Part of a small language model's weights.
Size: 14 layers, width 192, 4 heads of 32 (1 for keys and values), MLP 320 SwiGLU, vocabulary 4096, 5.02M parameters.
Architecture: RMSNorm before each block, rotary positions, no biases in attention or MLP.
Training: a variant of Adam for these matrices, 146M tokens.
Each number is 128 + 24 x the weight over its row's rms, rounded and kept within 0 to 255. Layers, rows and columns count from 0. The size above them is the row's rms in percent of the matrix's.

# layer 7 MLP gate, 320x192, rms 0.0701, rows 152-175, columns 96-191
size [104 105  99  97  99  97 106  96  99 100  95 111 101 104 116  96 107  95 101 103  97  96 102 114]
[[168 125 149 167 144 116  98 124 158 170  98 138 129 149 155 148 140 160 133 132 121 135 136 125 134 145 105 128  94 138 114 136 128 152 160  75 118  99 136 137 164 140 142 142 107 120 114 140 101 114 147  93 167 138  95 103 164 109 155  76 125 101 128  95 104 105 118 102 158 104 152  95 114 120 109 142 135 134  98 155 136 122 133 143 139 169 103 156 128 103 107 168 166 108 130 167]
 [162 143 161 124 185 192 155 129 157 112  96 156 107 135  91 136 132 127 117 128 119 172  89 156 137  99 121 130 158 143 128 132 111 123 161 102 121 114 129 157 143 143  94 136 161 148 121 141 118 109 127 143 157 156 146 148 163 132 157  86 110 153 179 115 109 129 118 131 146 105 164 105 156 155 126 122 152 109 139 100 136  82 104 133 132 156 143 116 133 131  87 149 102 134 102 125]
 [169 115  93  98 124 125 150 155 122 124 160 131  92 148 178 155 151 137  92 162 141  84 149 118 131 134 156 114 125 123 145 148 129 146 144 147 110 109 150 163 146 165 113 145  89 147 160 138 162 149 106 162 138 150 110 127 166  74 138 171 151 144 109 172 140 147 116 180 116 118 123 118 100 122 142 114 137 164  99 115 122 126  85 156 123 147  99  97 117 162 131 120 151 116  96 172]
 [109 137 126  77 108 134 127 116 107  82 117 170 130 161 109 121 158 126 137 105 150 101 152 144 123  84 125 117 106 107 110 179 161 122 148 139  86 133 137 113 124 164 172 131  81 125 116 135 129 130 125 132 165 139 120  91 111 109 159 135 109 161 109 168 101 132 143 146 127 150 178 114 122 148 105  99 141  93 158  97 106 139 102 167 109 136 161 163  98 152 136 132 153 111 105 118]
 [108 103 112 142 148 137 162 124 123 133 165 132 171  97 108  96 138 135 127 126 132 117 124 123 121 161 111 114  92 117 143  98 116 167 160  92 106 118 128  97 121 161 124 147 132 164 132  90 146 104  98 119 113 154 125 148 116 139 126 117  79 160 139 107 134 164 173 168 145 144 116 120 130 172 118 118 168 135 153 162 103 117  79  87 112 126 144 122 150 135 149 197 115 113 168 178]
 [157 138 134  68 141 131 121 104 151 149 144 140 116 153  78 144 146 155 167 112 128 106 134 156 140 111 144 157 151 142 130 123 132 152 143 142 129 109  83 118 142 112 143 100 128 122 148 110 138 152  76 160 141 103 140 152 152 172 143 121 125 177 144 154 130 134 103 152 127 102 111 138 139  72 123 145 143 140 191 131  75  97 133 139 162 138 164 129 135 148 173  80  75  68 120 126]
 [183 155 149 111 106 148  69 152  84 122 105 125 133 109 120 101 155 138 118 137 161 123 135 162 103  99 133 140 130 119 146 116 112 151 154 134 159 136 146  84 132 163 133 134  79 135 139 148 123 136 105 122 142 133 112 122 134  90 135 115 167  96 104 129 138 158 170 142  78 127 142 115 138 135 116 137  76 126 124 125 100 110 130 153  96 151 134 118 127 136 136  88 139  95 150 154]
 [110  92 129 162 136 105 124 134 119 153 104 162 129 161 143 141 173 128 159 136 129 140 110 138 173  97 197 150 128 112 155  68 101 122  94 100 134 126 115 120 121 127 145 125 141 162 117 169 109 109 113 123  99 160 129 121 140 131  97 123 147 122 120 150 124 137 137  96  82  95 144 130 128 101 126  93 156 129 142 116 125  92 115 125 150 104 153 164  95 136 175 152 127 125  97 127]
 [119 170 140 135 144 108  83 130 119 127 132 136 116 187 125 115  90  86 160 130 135 132 134 104 120 132 120 101 119 136  94  93 142 190 175 141 172 138 115 139 112 132 149  84 152  84 149 153 117 131  92 130 129 148 142 140 171 131 108 190 119  95 113 108 152 134 129 139 106 148 142 122 127  87 117 152 125 165 151  93  95  99 122 155 102 134 189 126 131 142 101  81 143 141 146 136]
 [140 125 140 126  99 137 169 137 102 129  89 117 160 160 144 117 184 106 142 107 106 144 127 159  95 144 116 130 131 129 125 128 158  88 122 160 116 139 136 144 134 122 132  77 112 102 141 105 131 154 145 134 133 140 102 155 116 119  95 129 126 116 129 115 137 170 143 108 146 145 133  97 157 109 131 120 115 160 109 165 145 122 121 129 167 126  80 130 106 142  97 163 140  92  95 123]
 [150 113 153 126 167 101 125 121  83 145 115 179 131 133 137 118 150 143 194 146 133 128 126 171 117 128 147 144  94 128 161 129 112 108 151 132 129 100  94 123 129 114 162 107 143 123 111 131 131  93 124 130 112 164 144 122 120 158  87  88 118 168 124 123 152 146 132 124 107 140 175 139 158 145  94 102 126 126 153 141 137 169 110 114 128 133 125  96 117 109 152 108 125 144 117 117]
 [147 141 112 158 153 160 158 134  96 133 140 106 127 134 142 160 100 149 112 130 149  89 117 133  87 126 173 126 141 115 153 128 120 125 137 140  90 149 127  72 146 103 131 104 105  94 144 130 154 169 147 121 157 146 144 169 158 116 169 188 151  75 120 127 169 123 149 145 140 152 128 130  94 125 112 141 134 161 115 170 125 141 105 139 139 148 150 130 138 141 112 167 130 118 154 102]
 [107  95 104 107 169 106 151 117  82 132 138 170 109 154  99 156 136 127 138 107 130 105 144 120 156 109 150 101 131 173 110  65 104 152  99 120  98 142 115 108 126  90  78 121 143 144 153 126 127 201 124 147 144 128 141 108 130 122 129 126 137 129  97 150 129 151 139  87 123 128 109 134 112 129 135 168 173 115 138 157 119 155 116 151 172 122 140 189 146 136 101  89  99 141 135 112]
 [132 119 119 152 154 172 132 116 153 114 163 195 111 135  96 150 136 126 128 125 128 106  94 139 148  91  98 147 185 128 137  98 107 149 114 162 168 117 176 115 127 151 129 110 109 168 132 131 120 141 123 116 126 128 123 100 168 115 143 147 132 101 134 144 140 158 108 121 185  88 104 156 128 148 102 112 138 184 143 203  89  96  72  95 104 141 172 124 113 148  72 152 104  91  94 113]
 [121 118 109 124 130 139 159 100 131 179 141 122 121 129 117 176 165 120 153 122  92 106 124 131 104  94 142 113 145 113 113 120 109 125 135 119 136 106 139 150 165 129 132  95 136 123 119 117  92 131 135 170  99 107 157 147 128 144 165 172 132 141 132 165 167 119 107 118 141 148  85 151 100 149 112  85 137 116 139 130 137 118 143 129 102 166 135 120 155 148 113 127  98 106  87 130]
 [155 134 147 142 106 133 165 148 116 138 132 141 133 113 111 105 106  88 123 122 138 172 119 145 172 162 117 114 100 120 101  79 153 111 177 137 160 142  97 121  85 127 107 143 109 156 160 123 128 103 106 119 133 114 140  72 140 143 146 123 120 164 158 113 104 121 135 151 122 141 144 143 126 127 135 138 172 109 136 100 121 134 131 142  95 124 108 116  96 138 133 148 119 158 151 118]
 [129 152 124 121 133 166 145 114 148  84  97 138 129 133 104 155 127 113 173  99 130 108 153 132 139 153  77 113 113 151 163 133  92 141 122 136  93 141 117 153 125  94  90 154 139 184 123 146 122 167 114 131 121 146 146  98 120 134 111 128 107 149 148  98  91 125 141  86 152 142 144 125 133  95 114  90 163 159 132  96 138 115 142 133 153 125 113 114 117 121 156 100  91 118 126 144]
 [148 144 174 118 177 154 123  82 142 132 129 139 117 124  72 131 112 127 109 151  95 103 141 178 136 111 109 123 120 145  86 146 120 121 146 115  91  66 128 119 137 132  76 147 138 131 150 128 100  96 166 128 137  99 110  95 100 136 165  99 129  84 112 156 140 105 103 129 157  85 137  77 132 134  91 123  96 118 149 141  81 124 140  79 144 126 115 106 129 121 113 154 105 109 114 125]
 [154 106 156 148 196 130 112  85 148 142 106 125 185 128 101 129 133 133 141 141 149 126 133 118 122 143 141 137 121 130 137 114 121 112 132 117 144 172 106 125 142  88 121 132 172 142 133 156 102 127 164 150 114 140 113 162 134 104 128 122 144 115 148 107 146 106  95 146 133 140 167 154 126 133 123 130 153 109 188 135 128 161 110 135 114 122 107 128 140 119 151 111 116 173 145 118]
 [128  85 180 117 112 144 111 124 198 143 143 139 164 107 111 142 137 138 127 153 154 171 156 152 153 133 167 124 117 148 148  87 149 119 101 113 112 107 122 153 146 160  81 125 149 133 150 152  93 192 129 114 140 143 124 148 180 110 166 133 152 124 154 143 112 138 138 104 149 121 134 127 104 145 113 112 111  59 120 100 120 144  99 150 119 129 141 144 176 155 124 111 119 144 139 121]
 [166 118 146 156 116 124 111 169 143 119 125 101 101 125 128 140 133 107 153  99 149 126 128 118 124  48 112 125 128 101 104 116 118  95 203 121 181 114 116  91 137 124 104 113  78 109 115  97 133 155 138 130 104 172 131 121 120 119 132 140 163 128 140 106 159  80 131 119 164 109 161 139 152 163 119 137 108 157  74 122 110 125 113 118 104 106 133 126 125 128 110 162 153 132 159 134]
 [151 101 131 142 169 148 115 160 111 125 117 106 127  97  98 106 133 100 161 132 142 115 121 127 167 157 161 106 103 110 191 103 105 140 103  96 150 132 109 170  97 150 164  78 120 119 168 144 158 116 125 139  99 128 147 121  99 116 168 149 110 115 185 138 103 153 128 224  96 108 120 105 134 159 107 167 146 100 109 127 144 122 118 104 100 135 143 164 164 120 120 113 113 141 116 111]
 [119 115 185 129  99 138 110 129 153 138 112 120 159 146 137 132 139 127 121 100 102 122 143 137 151 142 106 136  63 148 115 112 126 104 150 116 123 124 122 151  72 107 117 111 126 118 159 126 115 149 170 127 140  94 130  96 138  97 180  93 112 126 120 100 111 108 130  84 158 118 137 121  80 154 153 115 147 104 152 118 142 139 156 145 102 127 113 117 114 109  97 141 141 116 119 101]
 [153 177 136 181 107 108 127  94 149 127 126 108 126 130 127 161 119 154 131  95 142  99 144 131 140 149 133 103 130 150 164 110 180 146  97 149 126 123 128 138 137 114 134  79 139 165 162 149 126 168 114 159 144 136 170 155 176 122 106 178 146 131 101 151  86 122 123 130 151 144 154 141 106 120 139 126 152 129 153  92 112 130 141 141 116 141 108 124 116 117 102 111 113 146 113 163]]
# layer 7 MLP up, 320x192, rms 0.0653, rows 152-175, columns 96-191
size [101 105 104 100  97  94 105  88  97 100  91 104 105 104 115  94 100  88  97 104  99  95 101 108]
[[178 145 139 114 126 103 141 117 122 102 102 146  99 104  94 107 114 166 160 146 135 131 133 137 125  65 150 115 137 147  96 114 139 140 158  93 154 139  62 117 126 125 137 141 128 127 124 155 145 110 122  98 140 139 128 147 153 143 126 129 137 157 114 124 105 115  96 148 112 120 130 109 162 133 158 143  72  99 126  74 115 163 121 123 121  76 172 116 119 111 166 116 133 110 107 149]
 [135 128 114 119 122 120  93 113 123  97 124 103 113 164 161  70 125 106 138 126 143 129  84 131 139 128 121 100  87  95 119 128 186 131 100  98 183 139 161 127  91  96 130 154  91 109 100 131 155 110 142 135 118 135 125 132 115 109 145 134 136 139 132 125 141 183 138 188 119 139 109 100 135 146 100 101 135 159 116 135 144  98 144 115  89 121 146 145 132 142 117 139 186 121 103 162]
 [143 112 155  74 125 153  95 130 124 177 138 116 118 148 133 138 120 158 115 152 140  69 159 117 138 119 171 145 100  84 106 125 127 145 162 115 101 106 107 125 142 163 110 149 115 144 143 139 125 106 129 131 146 137 173 139 138 147  97 151 185 135 141 192 130 168 125 139 137 117 105 134 129 130 127 137 141 129 121 153 135 118 140 106  93 152 113  94 139 128 131  62 126 152 113 149]
 [178 162 140 164  84 120 131 121  86 105 126  93 117 112 127  78 140 144 106 127 101 129 157 124 127 143  95 111 140 114 121 144 135 114 152  80 114 139 135 117 122 127 164 134 103 136 134 175 143 136 144  79 146 147 103 162 133 130 148 149 143 155 123 109 125 153 103 148 159 149 122 103 138 151 130  95 134  97  86 145 152 105 172 116  74 124  90 119  85 132  74 137 137  89  75 151]
 [ 75 107 110 130 130 127 153 125 170 105 192  93 138 154 109 126 130 127  97  92 113  94 167 137 123 167 104 146 140 119 132  81 149 126 155 150 151 140 124 108 128 138 122  93 128 129 148  76 166 115 120 106 123 113  94 149 114 137 113 148 123 137  97  96 120 147 154 149 132 131 131 125 135 128 124 127 135 117 156 161  97 150 114 137 131 127 136 122 149 133 134 171 134 107 213 160]
 [106 142  98 115 139 188 140 130 128 112 108  77 141 133 163 116 150 132  75  77 155 146 139 137  87 155 122 122 117 155 123 106 119 176 163 154 139 150 180 157 171 118 136 128 139 108 167 128 156 132 159 167 160 153 136 125 138  51 138 136 147  70 138 172 160 145 170 114 120 110 112 134  81 136 133 118 154 123 116 119 158  92 131 152 157 101 131 117 140 167 126 128 115 141 132  93]
 [131 137 117 158 162 152 135 128 146  43  92  84 160 121 127 114 145 127 164 103 121 140 154 139 103 111 133 161 149 133 101 137  99 178 146 144 178 127 126 125 129 123 129 142 117 125  95  62 120 126 129 104  88 151 138 112 105 139 151 112 139 122 109 127 123 131 166 119 135 124 154  85 114 117  68 122 103 156 129 129  98  99 148 112 141 119 145 126 109 119 132  85 103 143 117 141]
 [158 145 128 148 159 193 147 163 114 138 108 136 139 179  82 152 111 101 134  96 123 129 103 174 128 142 142 109  62 140 116 137 136 128 174 192 135 101 178 151 125 125 146 135 139 139 182 139 154 131 112 165 115 121 134 129 144 104 164 158 120 121  93 133 104 151 115 154 128 157 111 154  87 133  93 115 154 136 101 142 122 144 125 144 112 206 104 106 133 110 118 146 144 126 121  98]
 [ 89 100 112 120 137 136 126 150 113 167 129 126 133 124 182 111  91 121 117 147 144 169 113 138 134  99 137 168 119 122 152  64 155 110  98 148 147 122 148 173 141 145 187 148 120 140  71 160 116 103 109 110 135 135 112 101 168 145 115 110 149 143 113 116 123 164 137 121 126 148  95 162 128  83 153 101 166 117 133 140 109 172 150 163 141 124 136 155 159 131 122 100 125 131 116 138]
 [113 103 121 141 109 160 174 148 147 133  79  86 149 116 102 177 134 105 138 137 111 154 113 181 140 129 113 149 119 139 153 130 144 131 165 163 136 128 182 124 104 161 119 138 169 108 167 115  93 155 115 179 153  98 106 125 127 135 152 122 135 103 122 179 138 100 151 121 105 108 127  82 140 156 109 139 141 111 104 138 109  93 167  89 146 147 110 112 120 141 146 152 130 134 121 100]
 [146 107  85 130 115 151 119  79 120 131  85 142  86 121 162  92 181 122 158 151 176 117 158 127 109  60 124 142 116 133 167 112 122 103 155 105  69 129 129  86 140 119 159 108  97  81 110 139 143 131 117 125 120 165 111 159 144 166 131 146 141 114 106 146 142 153 102 172  91 137 102 141 132 137 161 119 134 138 123 150 105 167 126 134 118 139 100 150 128 170 125 113 126 147 148 133]
 [117  93 116  95 108 115 125 140 105 162 141 138 138  80 129 161 129 110 145 111 111  81 135  99 137 118 113 133 133 140 107 150 101  99 134 117 119  99  85 140 105 150 140 113 124 123 123  90 100 114 118 120  67 150  95 104  97 147 127 114 136 161 140 145 153 141 127 103 120 117  95 118 110 166 174 116 105 110 118 115 150 121  93 118 153 144 124 192  89  98 127 104 124 120 114 122]
 [147 151 136 128 100 147  86 151 173  57 146 112 137  91 115 138 125 146 119 142  96 130 105 115 129 115  83 130 138 124 118 139 155 136 107 140  94  83 109  99 155 142  97 136 188 150 142 151 144 132 134  82 120 107 126  97 155 124 115 113 110 124 123 134 149  75 116 154 110  79 105 136 108 126  74  91 116 123 132  96  93 157 105 121 137 125 110 131 122  87 120 142  85 105 103 108]
 [155 140 106  93 116 144 130 123 134 131 106 115 148 171 137 157 106  80 145 132 135 113 124 141 141 139 144  71 100 141 126 138 191 118 123 112 135 136  99 133 111 129 104  87 121 137 125 115 179 151 147 161 125 114 132 167 120 117 166  81 119 108 157  99 150 100 135 135  96 151 118 113 109 108  92 169 135 103 101 124 162 132 168 126 114 103 115 100 130 141 162 151 163 171 107  76]
 [133 133  84  97 121 122 129 112 112 150 122 152 134  98 102 175  98 144 163 115 116  98 114 101 131 143 135 118 149 110 121 116  90 112 148 161 118  73 100  80 129 136 161 140 111 166 163 124 149 143 130 127 119  84 135 139  87 132  79 111 129 183 141 141 132 106 132 118 109 142  86 156 142 115  98 134 110 150 123 140 111 135  86  98 153 144 116 126 133 155 109 107 155 144 154 128]
 [129 129 140 111 103 157 142  99 125 124 122 138 115 128 185 166 141 138 116  78 151 104 117  90 136 127 119 106 164 146 126 109 126 154 130  95 129 164 155 114 161 132 121 147 136 131 138 111 164 161  92 165 135 195 132 155 122  85 131 123 160  69 119 124 145 134 142 123 143 128 115 125 168 134 147 135 151 145 143 129 117 141  95 106 158 151 145 118 101 152 118 151 102 123 103 151]
 [152 135 114 134 132 152 101 177 140 127 143 108 117 117 149 127  97 117 130 140  81  76 138 104 118 161 125 112 123 115 129 129 130 109 154 113 157 101 127 162 140 109 171 169 133  98 145 128  94  95 108 115 106 119 146 137 125  88 168 147 145 163 106 125 143 148 113 138  95 131 130 103 101 145 148 108 158 136 129 188 114 136 163 133  77 152 128 129 132 131 117 143 176 146  71 161]
 [120 166 109 107 136 138 133 111  92 152 148  65 117 104 137 126  91 124 115  94 168 106 104 121 105 128 103 135  48 117  98 128 116 153 168 129 132 125 115 119 171 147  99 145 143 119 125 138 147 129 131 134 122  91 144 151 121 142 150 106 109  77 145 130 134 136 188 141 135  93 131 121 122 115 120 126 133 126 138 127 133 161 104 120 115 147 167  59  59 114  85 143  89 121 130 128]
 [ 67 172 139 150  85 119 135 117 145 145 117 131 155  99  66 105 131 165  89 106 163 117 134 130 124 126  90  94  71 120 139 124 107 127 129 119  79 110 143 158  71 117 122 137 131 163 140 164 122 123 102 134 122 172 129  91 129 141 130 137 135 121 137 110 105 118 154 119 155 127 124 157 124  92 168 128 116 105 133 176 118 155 154 171 138 118 113 136 125 115 151 120 130 124 115 130]
 [110 155 142 135 147  69 114 106 150  79 108 181 106 150 141 110 121 136 122 111 127 118 111 113 167 124 102 152 131 128 137 153 133 128 161 138 145 133 147 131 135 142 116 112 118 164 170 135 133 129  96 121 160 129 123 109 123 120 106 125 120 159 110 140 105 151  97 138  94 181 121 135 132 124  76 118 162  99 104 124 124 157 119 144 124 123 156  86  60 156 119 128 153 112 113 113]
 [122 119 149 164 165 124  49 103 138 125 119 120  94 105 103 122 151 140 143 146 155 125 128 115 104 130 141 162 103 126  91 116 117 141  75 126 150 115 120 105 109 139 147 136 138  70  84 121  99 127 134  64 121 167 134 127  62 109 151 122 129 132  92 119 164 134 134  90 136  96 117 143 140 140 119  95 158 119 124 116 133 149  91 133 122 135 128 144 100 161 115 157 121 143 173 142]
 [125 166 116  86 119 116 124 142 160 127 134 179 135 132 110 113 129  97 171 123 138 108  94 138 130 180  94 100 161 126 108 173  86 106 166 148 132 125 109 107 133 126 108 142  90 136  87  80 135 105  76 138 105 108  86 131  79  94 121 104 124 114 128 136 111 115 121 123 150 119 110 115  91 132 152 117 120 139 107 141 134 104 132 123 134 159 108 128 113 125 114 119 124 123 153 168]
 [ 80 102 154  89 153  87 133 150 140 118 105 114 106 115 124 130 137  97 118 124 121 130 153 123 141 148 124 124 127 153  95 146 151  64 109 161 159 124 120 118 108  98 145 142 136 152 157  73 110 119 115 124 130 153 134 113 135 157 176 140 117 148 159 151 155 180 145 115 122 100 112 177 107 165 162 155 138 106 127 169 122 192 136 112 166 141 138 133 140 115 129 136 100 142 122 131]
 [126 113 166 109 141 142 154 119 115 163 173 101 116 134 136 145 139 117 111 136 104 140 134 138 138 147 115 134 143 120  80  98 115 186 122 165 104 165 134 138  82 126 134 117 111  83 132 105 131 122 112  68 157 130 108 111  83 115 137 117 150  83 140  97 133 108 114 163 172 149 147 108 135 143 160  96 148 123 102 150 142 182 133 137  85 140 116 130 121 137  92 156 126  83 101 163]]
# layer 7 MLP down (transposed), 320x192, rms 0.0637, rows 152-175, columns 96-191
size [102  99 105 102  96  93 105  95 100 100  91  93 105 100 116  95  99  89 101 107  94  98 102 107]
[[ 72 134 129  96 143  95 150 106 106 136 126 133 135 151 144 155 133 135 163  98 134  87 136 141 109 128 106 126 127 137 182 141 152 122 118 132  93 124 125 141 124 151 146 134 158 121 116 163 135  50 151 100 108 119 143 112 149 147 167 111  94 159 186 121 134 123 107 166 154 158 125 131 161 173 169 125  94 134 144  86 112 196 103 128 111  98 135 137 122 139 172 122 127 122 157 142]
 [118 130 147 140 139 140 135 177 130 115 135 115 100 135 113 105 108  94 167 116 149 167 133 106 127  97 111 148 175 178 131 190 116 109 132 155 133 100 124  87 136 168 103 132 134 151  98  96 118 151 164 146 141 124 116 105 150 144 148 142 119 149 150 132 123 136 144 108 161 133 114 139 143  94 119 115 140 112 114  94 119  85 108 115 130 148 135 120 119 121 123 129 100 133 121 132]
 [127  90 144 125 117 128 183 121 142 101 133  99 118 180 133 102 126 104 146 145 151 163 138 131 183 113 123 150 104 131 134 142 147 155 137 124  90 123 154 130 143 106  82 129 110 160 149 133 101 106 130 100  98  96 125 130 118 115 144 156 124  89 141 118 148  96 125  78 126 112 127  98  99 101  89 127 102 132 127 178 134  72 106 107 173 116 100 120 169 114 151 133 157 116 121  95]
 [122 129 137 123 111 125 135 183 143  72 129  97 117 117 116  98 112  72 106 122 154 151 122 144 121 120 117  80 133 128 133 154 113 101 128 116 168 146 136 118 131 123 157 139 121 150 124 125 148 153  89 178  98 139 132 117 100 110 112 176 172 158 101 145 155 147 141 120 159 125 130 124 152 105 117  79 121 129 103 130 137  74 157 147 107 154 115 124 140 146  91 124 140 127 133 127]
 [ 70 144 117 108 122 180 105 135 147  87 114 104 137 151 125 139  96 134 172 102 110 116 154 122 141 156  90 117 152 127 107  99 139 179 150 115 132 168 137 135 114 107 138  81 138 110 118 120 169 118 119 142 131 160 103 122 101 127  77 139 145 144 103 113 112 160 154 151 123 164 123 115 156 136 137 151  95  89 132 129 154 123 166 152 127 132 119 102 154 141 157 138 131 145 103 101]
 [109 137 116 141 104  91 168  97 128 130 150 122 107 181 129 132 129 105 109 134 109 147 149 126 149 121 111  96 118 111 145 116 119 111  71 110  91 128 184 101 120 119 105 148 102 101 175 130 133 110 126 109 150 135 124 134 119 114 118 140  89 133 109 126  73 104 125 118  96 169 153 126 186 146 112  95  73 105 109 132 119 153 144 108 158 142 106 128 124 101 129 175 163 149 161 154]
 [122 148  94 161 122 126 101 128 125 121 137 109 134 117 130  70 103 146  96 165 125 128 137 164 142  88  61 143 141 115 140 114 117 113 144 119 137 142  96 150 149 171 117 112 118 129 117 126 120  93  94 150 179 115 109  89 136 119 148 111 143 131 106 131 121 143 158 134 145 157 108 107 113 139 144 138 108 125 123 139 110 120 146 125 123  93 149 110 131 168 136 101  81 107 124 157]
 [107 124 142 114 155 161 101 184  86 176 130 149 159 162 146 140 135 128 119 144 125 127 120 145 153 141 150 131  72 146 135  87 125 123 109 101 144 152 139 117 113 127 139 120 159 187 132 132 147 118  95 125 160 143 141 158 156 172 133 160 198 127 126 133 155 137  97 142 111 104 152 143 122 174  81 120 163 127 139 119 141 106 152 144 143  96 164 118 108 123 176 186 136 129 127 145]
 [112 123 127 131 149 132 167 155 119 129  96 118 111 161 157 125 116 157 114 124 164 125 120 136 153 174  99 137 101 163 148 135 112  72 151  99 115 154 145 159 148 167 166 132 138 117  89 149 110 114 155  93 104 170 110 133 109 151 152 114 131 118 125 128 124  90 156 173 155 143 105 154 129 159 149 155 132 125 125 128 137 149 120 162 172 113 126 101 162 115 122  98 117 136 132 105]
 [121 113 172 117 124 103 150  88 140  83 128  94 124 119 148 132  98 121 195 150 119 132 133 132 143  97 121 138 147 152 139 155 182 113 167 100 166 115  95 131 123 120 141 172 133 163 148  90 118 104 116 165  60 157 117 147 140 118  91 114 126 135 149 136 127 149 146 115 125 112  98 103  68 102 129 146 107  83 130 136 115  92 134 105 112 119  95 132 118 134 147 147  83 131 115 150]
 [139  64 111 114 128 164 141 107 100 127 103 125 134 126 129  86 170 143 138 129 168 130 124 150 109 150 130 133 130 115 138 145 105 137 152 124 115 126 118 157 161 125 159 131 138 138 113 100 127 131 135 131  69 130 114 130  79 122 115  71 131 171 136 150 162 127 149 110 132 140 150 130  98 138 128 150 128  78 123 128 175 136 127  89 120  92 112 116 138 114 107 104 126 188 125 106]
 [150 128 119 134 136 117 124 125 126 151 105 110 140 150 148  78 102 140 126 167 158 185 127 157 148 138 143 149  92 126 120 175 148 135 121 109 108 172 136  97 145 128  96 167 147 151 143 155 154 130 151 149 169 112 112 136 150 101 113 161 170  81 143  83 127 139 107 131 139 135 152 122 110 103 105 104 136 141 128 122 115 118 117 156 121 138 108  95 148 104 122 151 122 122 124 164]
 [180 108 107 149 134 120 153 105 150 152 157 118 151 124 145 178 103 125 117 119 130 131 141 149 155 145 161 147 151 120 146 136 129 119 110 128 142  89 177 168 134 100 122 150 101 117 139 142 156 121 161 166  93 144 115 118 128 107  98 128 154 115  89 119 106  75 105 124 109 126 117  98 135 183 150 133 137 172 158 122 120 112 139 138 135 119 103  95  90 151 117 151 141 153 101  94]
 [138 135 171 109 126  99 134 126 128 121 133 158 181 140 129 131 111 131 173 118 106  94  71 184  63  97  91 117 146 120 100 141 104 137 104 139 159 114 127 174 134 164  99 138 119 109 142 165 109 121 124 116 107  92 157 127 168 113 121 117 119 107 131 162 136 109 169  99 124 134 106 148  85 153 110 119 153 125 153 153 165  98 146  83 136 108 126 140 135 145 103 149 121 128 107  81]
 [155 111  91 129 136 141 136 151  99 143  80 130 123 127  79 112 110 125 127 139 180 141 110 144 148 117  76 150 135 133 143 179 124 129 140 137 130 125 149 142 150 166  67 145 155 151  90 114 156 140 116 146 140 118 156 152 131  68 126 158 181 148 161 153 138 119 183 131 145 137 130 139  99 114 125 125 154 164 122 129 122 123 111 138 145 131 108 140 122 167 142 119 152 149 136 164]
 [151  74 135 106 110 149 157 125  94 186 111 167 163 153 127 114 122 143 142 144 119 114 138 138  94 144 131 112 101 128 153 173  99 121 138 134 169 125 119 138 131 124 127 150 170 133 131 152 151 158 113 111 162 115 155 149 123 171 153 111 158 125 120  97 140 162 103 135 134 115 105 101 135 111 172 148 168 126 144  96  98 187 119 183 102 166 134 114  85 145 134 160 118 160 156 141]
 [142 154 125 147 133 143 124 142 145 110 168 162 167 157 134 144 126 151  90  88  90 129 107  94 134 128 119 107 118  96 122 180 124  86 131 112  94 100 124 110 118 111 117 104 102 162 124 122 143 137 158 121 159  96 158  97 135  94  79 126 114 128 144 136 100 132 137 128 146 145 148 126 145 158 132 106 144 159  90 166 118  56 131  96 157 161 115 132 157 111 106  95 121 142  99 107]
 [135 129 110 132  94 117 160 128 119 127 142 162 149 152 109 106  96 144  91 132 154 113  79 168 162 115 100 107 154  67 108 126 152 169 168 137 146 135 166 106 102 147 120 116 116 119 102 153 107 150 116 134 179 100 103 119 111 140 109 151 116 100 121 114 162 141 160  92 128 136 144 122 155 139  99 167 118 143  92 133 156 136 108  83 173 112 135 145 112 102  97 130 152 114  76 106]
 [146 168 120 155 161 102 158 179 143 154 126 132 131 133 108 145  70 113 144 159 111 138 123 145 181 132 105 130 110 129 140 148 111 105 130 107 125 129 168 156 122 126 160 120 145 156 126 154 107 129 145 156 202 135 125 148 137 122 178 179 108 121  82 143 116 169 132 191 146 147 138 171 122 153 130 108 143  98 138  94  96 127 141 161 104 134 106 144 106 165  94 143 133 135 138 141]
 [129 122  96  85 168 142 155  89 152 116 108 136 173 130  88 120 116 106 145 181 105 130 149 161 126 150 160 142 139 116 155 145 150 165  99 152 138 116  92 143 131 153 113 118 119 128  75 163 145 131 170 101 137 147  87 141 151 124 147 135 160 125 154 151 130 144 149 164 147 119 133  98  98  98 154 137 134 109 151 106 138 137 118 157 104 117 142 140 140 107 135  95 138 111 159 136]
 [102 112  74 113 121 110  93 135 105  86 120 174 113 121 123 122 104 150 111 108 128 127 154 167 124 141 144 133 105 150 147 162 138 117 141 111 132 156 125 122 130 121 174 134 124 153 156 109 172  86  74 107 178 168 136 128 157 154 122 137 117 112 136 126 113 132 137 133 109 146  96 168 102 135 139 119 114  78 169 115 173 133 146 132 145 151 137 105 153  83 121  81 122 155  68 129]
 [112 154 108 107 106  97 123 102 133 108 121  65 142 132  98 176 151 135 184 131 134  99 119 129 116 154 112 108 142 141 112 132 134 118 168 136 105  96 117 111 121 136 142 193 106 131 125 135 125 122 138 104 156 143 107 101  91 147 185 117 129  80 175 157  77 115  93 137 121 118 132 116 102 133 134  89 148 134 156 135 176  95  82 136 120 131 143 117 127  80 124 111  78 104 165 131]
 [116 130  84 147  78 155 129 132 132 135 152 165 100 102 160 150 127 109 129 155 108  97  89  88 157  85 162 156 105 117  94 156 140 137 100 130 134 146  83 125 133 111 153 122 109 130 131 136 126 144 135  87 133 119  70 131 130 132  90 125 119 112 168 128 182 109 126 153 137 144 102 141 163 145 140 144  86 147 133 120 136 149 124 110  90 150 125 150 155 124 114 108 101 186 126 106]
 [138  72 154 140 120 137 132 102 125 133 129 103 126 122 155 109 149 105 122 115 144 180 121 101 137 125 167 164 107 141 153  99  97 158 167 128 115 137 164 101 115 114 157 100 163 121 159  65 177 115 120 126 123 128 116  99 124 102 151 111 145 162 136  98 123 173  91  94  90  77 146 125 146 117 164 100 103 119 128  88 133 127 130 155 144 162 141 139 119 167 122 142 157 143 167 175]]